From a checkpoint of a small transformer trained on Wikipedia.
Size: 3 heads of 32, MLP 320 GeGLU, vocabulary 5659.
Architecture: RMSNorm before each block, rotary positions, biases, tied embeddings, normalized queries and keys, local attention windows, gated attention, LayerScale, capped logits.
Each number is 500 + 50 x the weight over the matrix's rms, rounded and kept within 0 to 999. Layers, rows and columns count from 0. Numbers have three digits each.

# gate: layer 8 MLP gate, 320x96, rms 0.247, rows 83-104, columns 0-95
# up: layer 8 MLP up, 320x96, rms 0.266, rows 83-103, columns 0-95
# down: layer 8 MLP down (transposed), 320x96, rms 0.173, rows 83-103, columns 0-95
gate83:654568671515560469555503514463502593520517465602542489484508548523499492523394479530469570598482465519556450511553448503614519388454534483499587475499462413526560566417552488453551546515468481489477537487465506519526533524585499576551434465498541428442528467424544482465504476582458505461
up83:343439404521511607529616437492340504601501559550474480414458557401457502543438533475399562550437535379469543533499505577505621510466506487507471514428507503505504472554520589499506555544490582601487513495562500503559608493461504499447459492545506493582434488587478525572566432589511476541
down83:442523520477535467563554450486550502483460601559430411404571487558474545547485458498528454469542455661405535509582482446507508392516570480529540534433625426512542446571469506462450531503588485581404469431496536533477581518505467521425433453514496459444547482419558477461478497432412555522
gate84:447459532449510518568453509576566475432505522493465449396449451616534506471514467475478539451635524492478576533532546451533576466492546511528394480459487493462504501445422473499584664475559467562458470470448418505555468517516482483491515563486465565554498494543536388500547481505478479518
up84:442429526498487511485527426542525496531508502566578440488593494430505430491448469586492469586561480467575518447522513441424515505531500528466517524487504511500543508409543506460469493474442548428555514453484538429562462583554526594470430568470561407504495433472486536520490554489506416477
down84:458478499539561485499528459450480515497545518501523538512552512472450561490524423519491604513464542518501498551529539484460468532480438568508521555569609641465440466449474478479588467456487519496506580562521513571437562434460525520499543495469589522449569470503489537521567479528567474528
gate85:445569476430546600527512526527484526451447479413532515553508514540528497526468476524586501458594477455490473490484485368501462469496417586306542494469532526472543556515473435513438487594485551591531507497508418529526379528575576467507534490574517395446533531531442537614469492461495481483
up85:600501533496533526498424562498446548490456481438493487588514570507427467498406469514538576557469560505443465658518500496520556450469461475494510509545519416483506581440516486513592485507483393597543461573484445574552531606413473424413535514521527479500475488547427550521492536405563369581
down85:513520468489505498459484535584412488559582525464569524474492504543528494481476438587441520585557520511574479395555502390548502532421534521607490473481484548531569528545522488557483528549503437571487502526529467527464491412503603499511551509420579429478445552416515546509453672495493520490
gate86:559409448416451507518565553523549550513589544479517463547479500532445504459512491477570383510515481468551472493414420492413447462579586473427541523500429504490519513510442499520503448529507547571477536497583516425511486507578572529444498578533592529502496545530458377504579492505396507541
up86:550501499547534545516560526511544443482488501496522475484551514599454492534424458649360534517563486560493439525583534463488568659531490447485428540545399545451563506436543558489527558503482464399483471543418514511539552504492459493497428467577465442541396409551436558468458556502518451480
down86:536611433546541473540528522390527525388554512501525451479543558517609398557537480553548447542513517461445473483508533489520458499463402467534483480500421494449390415557476411441593473532351487461464459579616443551495469500418468539485494569538462529468431578515501507485515475496578508457
gate87:503491499429549501543565492488504576447495559484455380583410451394452512586509526537509529501448546459557405464581462547556547469597436526564535494511503506509437433507480435503509402453482478422467517577500559475438468530450512528527497440431453495453434517434434424481519510540419515529
up87:451470518566441481425512496450499462484475517554430592471563524586515471489394433535481527534488440594469546523446555448560455467434565526464395483491532544498444547475595459504468521517536570605523491478428545515437569489507573549516489532485565489581529455489487566534500435399562496510
down87:477546534593510389528456560452477504479621512482528477435533510496419462482540443601473511564457468582453480554454495543426459558417488494465410518521595582465450478431519527471495518512465482641492499410586532500528503432455549539507523552508483417556472570560451477502445544498536558437
gate88:487421398520554511562596478498566469435482421523406547561432457566537559575524459564574592512468591629444545506482459586487520517488507569406513484550496540467464514504516528491452512480414504459520534514500546491476556491521526510399507544555578582550559561496482587522487413453448508502
up88:527537512553577455436493479468530526519497603585547430619518547617426541493464503557473486521514515508522469470485485472361531493498431373492488447568465510424434482585514504504453507533431491451588492524579479484575472485486545536467462482576577501532503458586462456481459623569516450498
down88:512492596532449515453524443509523595430498526529526530517511406523520512502483508548533468546471524577516592545558531532443480519427449499471526558580442540575556536520489502593486537526601519524469537451481511505487518491448524407559555542433470424499486475459426506500531544514470452512
gate89:526495468524497588483569540473568467464416484459421455570489540582550516548487510412556429488472603417518569467490511524571489455555520583519469568493538597544575523490443540457462517495449460476552506466390553473518490564503575418461529510464557544508550464496510404484576496514519586498
up89:435487406488505547561538434461488558554553527446477505502446511517528488536542457487508471504502495614543637472464537537464458436492549474566474496451507522566520486472519512436553605548494514513465542458522532531487479515522593551534513512509568546506525453460564537540403533475537472530
down89:521467497466444447502463509520540484431444489539461443468531492533471502528542497526503501555448564521559441568413422458539467471442507471415483485545551509516540534518450440542548505498497508578571412540456563505507463495418463452456469472503438435496414493536544430457589457567602541528
gate90:528471488485554531475503526540548479529476449537457531551536468548563443515545552485619499569500444410568458439533499464508471476470440618480480475473423520528481555453519481435549534495489440544451440540483476535490503442550428543544419623507535450417478466471417546509445459484435524496
up90:520451441519567464510543414456505406509510547572515484493585468398448528519495477558514522500491500494475500531507417445490469494526482554469463552578462540522522439519441605535483465494460415484491526500427510428475494597478533502472551539622440478468455501471496531498519468575500498477
down90:523499596552517466520516527551544437453416448511499445471512515454503528509472553478503531467517616454457582460519662561445565490469479522483535524575504497513459385506577471521484522517420486537586458552611518456506534527512557424440503528503476544553575443530545456480505514480537476551
gate91:531561583471469471467563463539480490522465354476519548471578471418469555482493501471503478564369488414502461451539544534572552546492542432548485499578500405461509549498567536500454556456549500522391499554493503508515489497502501476567498544523500502313551486535500556536452519463425441493
up91:406504488588437394463555440478451479531512529452529391445594503524440536524516553509435563511501543478542554521567452511432515485410465557510531540445558467505545490508563466573509506401557511506539472510557550432478550618455400392547521458429496485507616616501547519470526441466473435485
down91:482513416431414630458486482475440556606566481514489536428569488387547515504495558489501573489490476437505510561576511424564437488507535493502455513589444436497485507447461419531489561536568592478450542460459438458560557564445479498488544476543463543448560478469473463499484469476583511621
gate92:551522471558571392437468455609558523481393541526384413464521536568596537565549576479479598366510508513470539430462525547581478559494444578487454527462489528464514541443508555450512548401437584519464526402472591459495505450562479513515436466507445539465576424493555592482472536457493519463
up92:480505502476430610393457578550438440614567458534573467481475457569495498445505476545507434478459449458503500558487466497377404433413563522439512528561500462516478503656582424434489516515507479468527478551378545495509566490400518413480438601460497542529484558542495574456517430499484579508
down92:504371568424522555527468495502475465581529459465569523508505467513570431527441512430598435497489534454612470456499462525609557480517527552451514475551490419433542469477517522494521503436372518478630502391465496514413494612521431533480478527511464543412476470501525498478591432472411595529
gate93:482564467413431462425452453473444506532560476425497471523476476546518466521473532521586491578502499508504543492584494540564502456435568488477477582527459514593500495503426435465449462507522478526471531537473547576554515538502451469528477541535491571503469442551591530556480472543510456573
up93:516398434567560587508548537560529461422499509551458517408541597508501578517511440540538479498459492470463512518556481525515586497556430511537544447420499508446460552435469498505534613499559484497460512434522460467454452523561508468481548500425468500467520483524356468479497521509474543455
down93:461529513458396411495457452466564505547476495469466483502498491424435375526531595427472458521411536524430463455469498517559497475477522429418469516639488487632577559530471510542503430480411566510550520451388536530559509498542545506529492503514475533489421464505609447595513447509583484494
gate94:519426560453495388481471482563408549578463520487569626474588519427512483535500445513502533591520523488541475469417505457562504539481460543506505520553416538486441434437468550458548531432577470465518449420392533499408513504476492557536480502473556382511530559547522434494417570584489578502
up94:576453536475530492560443598472434511546461510502566485498521468494513492577446567518501538500551486617551467526538527597473426537479452445482493552427517402524503547464527445462557504564561450515486480386475497510496483524421455505526526431518475517523543447540600480494410543429421523491
down94:515505507469505500465563506454525506557413535444389403497600499574526557546547462454559628470600488457476547553533418532559511529526430425457460506486462443536430570451532494459527582510558568563544538543455507448518536605461557546559535464530574492471553491486584460564525471505583509468
gate95:602512563488547541503594426540558466482552486477550464446573506430506536540556473436573497569451567540542463538494485450482555525442579610443479534498496519484456445553538514399493463538559407484502473487444514564503551549578483505570498508522536449440461578475488417534419507542444433437
up95:502494456452432539454504593437404571522448508539473540549546544557438474553504585571504534521549457520521576536501568607472539583570502518544496565538585519489435587454481457495530444518589525538522564487492457491551541533448452554490515498493476548499414517517543512382432550467583415586
down95:494593464519477490395458542469419528564516466488604519421443614545425499532548528529602520480535400487470478413440592501499506457639526462495507453622497483533470417577362543499413535519517582449396474565527536459506496499518478468486524592544538494545519443510543553464467534564531433533
gate96:472441516479520410554421462425424540539542464464490487526471462527583468438440490500476442596557466526519492430584539418484467416510457493575484553491529374477504481514508494447490442499569508539522409387450492480541510452481513463587543489534532486540527437563526546463461539449525567529
up96:550523473523495563515466497542477520448463458479537480515465509586444547531557529555525438553527499478556475483446624542573506556419573502448480465507439513519453531472501526513490546464585549567561472514546457525600535467537504524512520543452595559428537352476432392506474542451454519561
down96:455493627520423445524451493419514492448482438477529481557522418510530445473521468484349469585518459502515534515502503570518443511585423523523567489519553507521557560557496537591458443415541422480576482521460539451563436518476479496470572536457534447452460492506571547532399485463429518491
gate97:516482542425571386546463503492531522450518508515529406526520441458490520501509470453512444643607574495507528477483436477486506425502523623504578505482549522501473440531506483593488579433484528427588493500502562585461533392476439453531521570454518560521468524552506490392565605472570534480
up97:567545382564533560534539531521472478464499443465498582473450513554470475523513524600477507438499545454456444485529524627456466531541495496480430567483470505450515505480485548454397498596550589431424449475553420518584435590469475540583496471460533520421525447543449481614487589563387524476
down97:497516441404460459535556491575490509403535489540576562454503521403588490454514464470557529540477445447471430538494533557519406504585473464589559503570473479466548473422391472483516490507539570401428434554507551514574498498463572589466573493422508536641453439551495508447567619434508515547
gate98:540552449578528457542482472516400490550445560527559417476543508464525486433458447434517559556406551556507421514485474533453473545465411495560471511450487613480512575473529454435537468476442419480528449464488500450519513425555457534550501423546490500553458431480523536573555495503563530493
up98:576444450370472505548544532490507461400609463482462525548520489461485530582473518588511484440529469485520511472516515491539432399522515488510524491475433470497495429540477547472541509431629508497498517485461485526515432529502485421503490674503581525494566573459521521413441475467495496474
down98:461563475453570495424592457456546571465434538481462490542491550572643470463511476545562523446525496385579533420504480476561472456481499482444501505516440496523595501503469558521458475550483505522431524516628555560503498516545487512517523558461543495439558496481554603449479466443457514566
gate99:561476476497511528511635535561510511574457504424538444548489537427471538579501520539575480593481581510427410466473534511486608522504524530495564507515470558491531477408445505473563460434399412466471478509460445556449447508499469474492520581566400471507486524433582524470529514487486507475
up99:510445549584493445484505443501555505481399520473552571543501516476486466466431531593553481540431481577448537547546576560406451474465493533501571484465521462487521436532435450520458479483483438514474513515489404545536437447500530492566556490529593522476491504486579480553476487546426519521
down99:526498486455424459439489506536560404499431547582483510491468496511453540475439580470519511489520509571486534444474517512495474385511458481505490497498407410523480468443546435515510541455464567433503487533519444491449519530467514562430507563424571573561512599504580497462590504511547600497
gate100:486484486480575570504449493417456481539508491415462498472443606486584488501521440509457517591541513518450520559466479455495592554457434491517468484430434554440547449436487571442463486503541488555518413482471610538448558549481600520424484475595496480388465545526510471493569453479574536518
up100:556460482400518554514464460477526504467547469542531467537443540469501501454531457511430414600536524647498615600421495489566531474540508451537477520487607539527622484464481482474584473509485394423488514581523521443529553532556563460369614484523559499416459577438561597410549527440597480513
down100:583484584460385501533509531488422584414581475430447480429599428539463479537432478497512531590487521482480500437544467511459482439481542497478518555558450335490449480419521467475506527498527494417396552637564526494523457601539582463475441498522501398551465530448430479426613533477543515478
gate101:495553507432484511477425460588458514519481503477505459598450460519475466497435506531615524495627449555545479471494451511507433583499539542471589514601531527421511502389530488580497542488418484546553502540426526563425579451444473566417514500539414573524463654494452531494422570476490454465
up101:417590455448438453485412522483486496551517473573388473545537560440456502530543513579550491558525502590456442421493509504392480581469439513496494495464468499503521498452475588501484557523489570420505522570505524537485505559509527706526524455596491538463456429521517495629544557493514481456
down101:566491469488514549489505396502550565517414559412529501520515470581581455518494453480633478439555450557428480441497422587444522561589513527577501510534500546506537550428554540473430521561483513607494558500437432473379506549505547447499523520592615506448469517487473525434577515501425484574
gate102:485461483455468517412433445455471483441498574461546499552423405437507447558356615501519495439535457508559502561447560513495528446487492429393464501377540509500496394489569385480439564478404476500470512567490489519451461435528552471482477372514559433579457509620464517454587522476366596534
up102:492543506559425568533441488592500464521496522577588558523535504548562540376536404459477629605540404513505370462503527500575333499604521523423582535564416459403464532575469523496560432468534510458506451394523425529488485460380419531495505519529442462434569612443514483449463632458466516447
down102:450502629519449533594496568354468526484448467584444478489480664556547569559621462468479555494422450529476542565481483466571433495493449466399536385646505501477490509509367526566471461534493529460586492483487501574495432549420516522510475454511498596492529490411635513507426523507513413483
gate103:425573432489591459488486413394487488514472545435501502466551464477440509457505459514538468484546456442473520526545513475453548529500512396327518525479473447472500497499618545533480409479513493542518416475613574500495482408521558545514490442518388479487491630546490607495454509512565476530
up103:489569478538553493519428580515514556438536509502491409504535558452426493527562417540516568539501482465540538535432505468497444479463393638491508512495538541579545502562458533430447549580484556462484454511409472492443468548507379502446517439514492525496490442486579505602476463532574509452
down103:433441457567515452483440584505497519519492478535520482502372441476506438472445623464444525435491565500425518493507457535470352447540428498491460508558416519455485545473455578527512483522494484556527519489508511477466526522475487452462562535468419603480471493549472423527537548528411600518
gate104:482477495421438578604571469491548517516457469534427448491419565501511586514455534475417423457477515509481533547439441477557423517573515579428493448465503565477505522475431546409573524547372472514451462459498515562527434497502563505551446505575560548562539593483375516523511496506545557515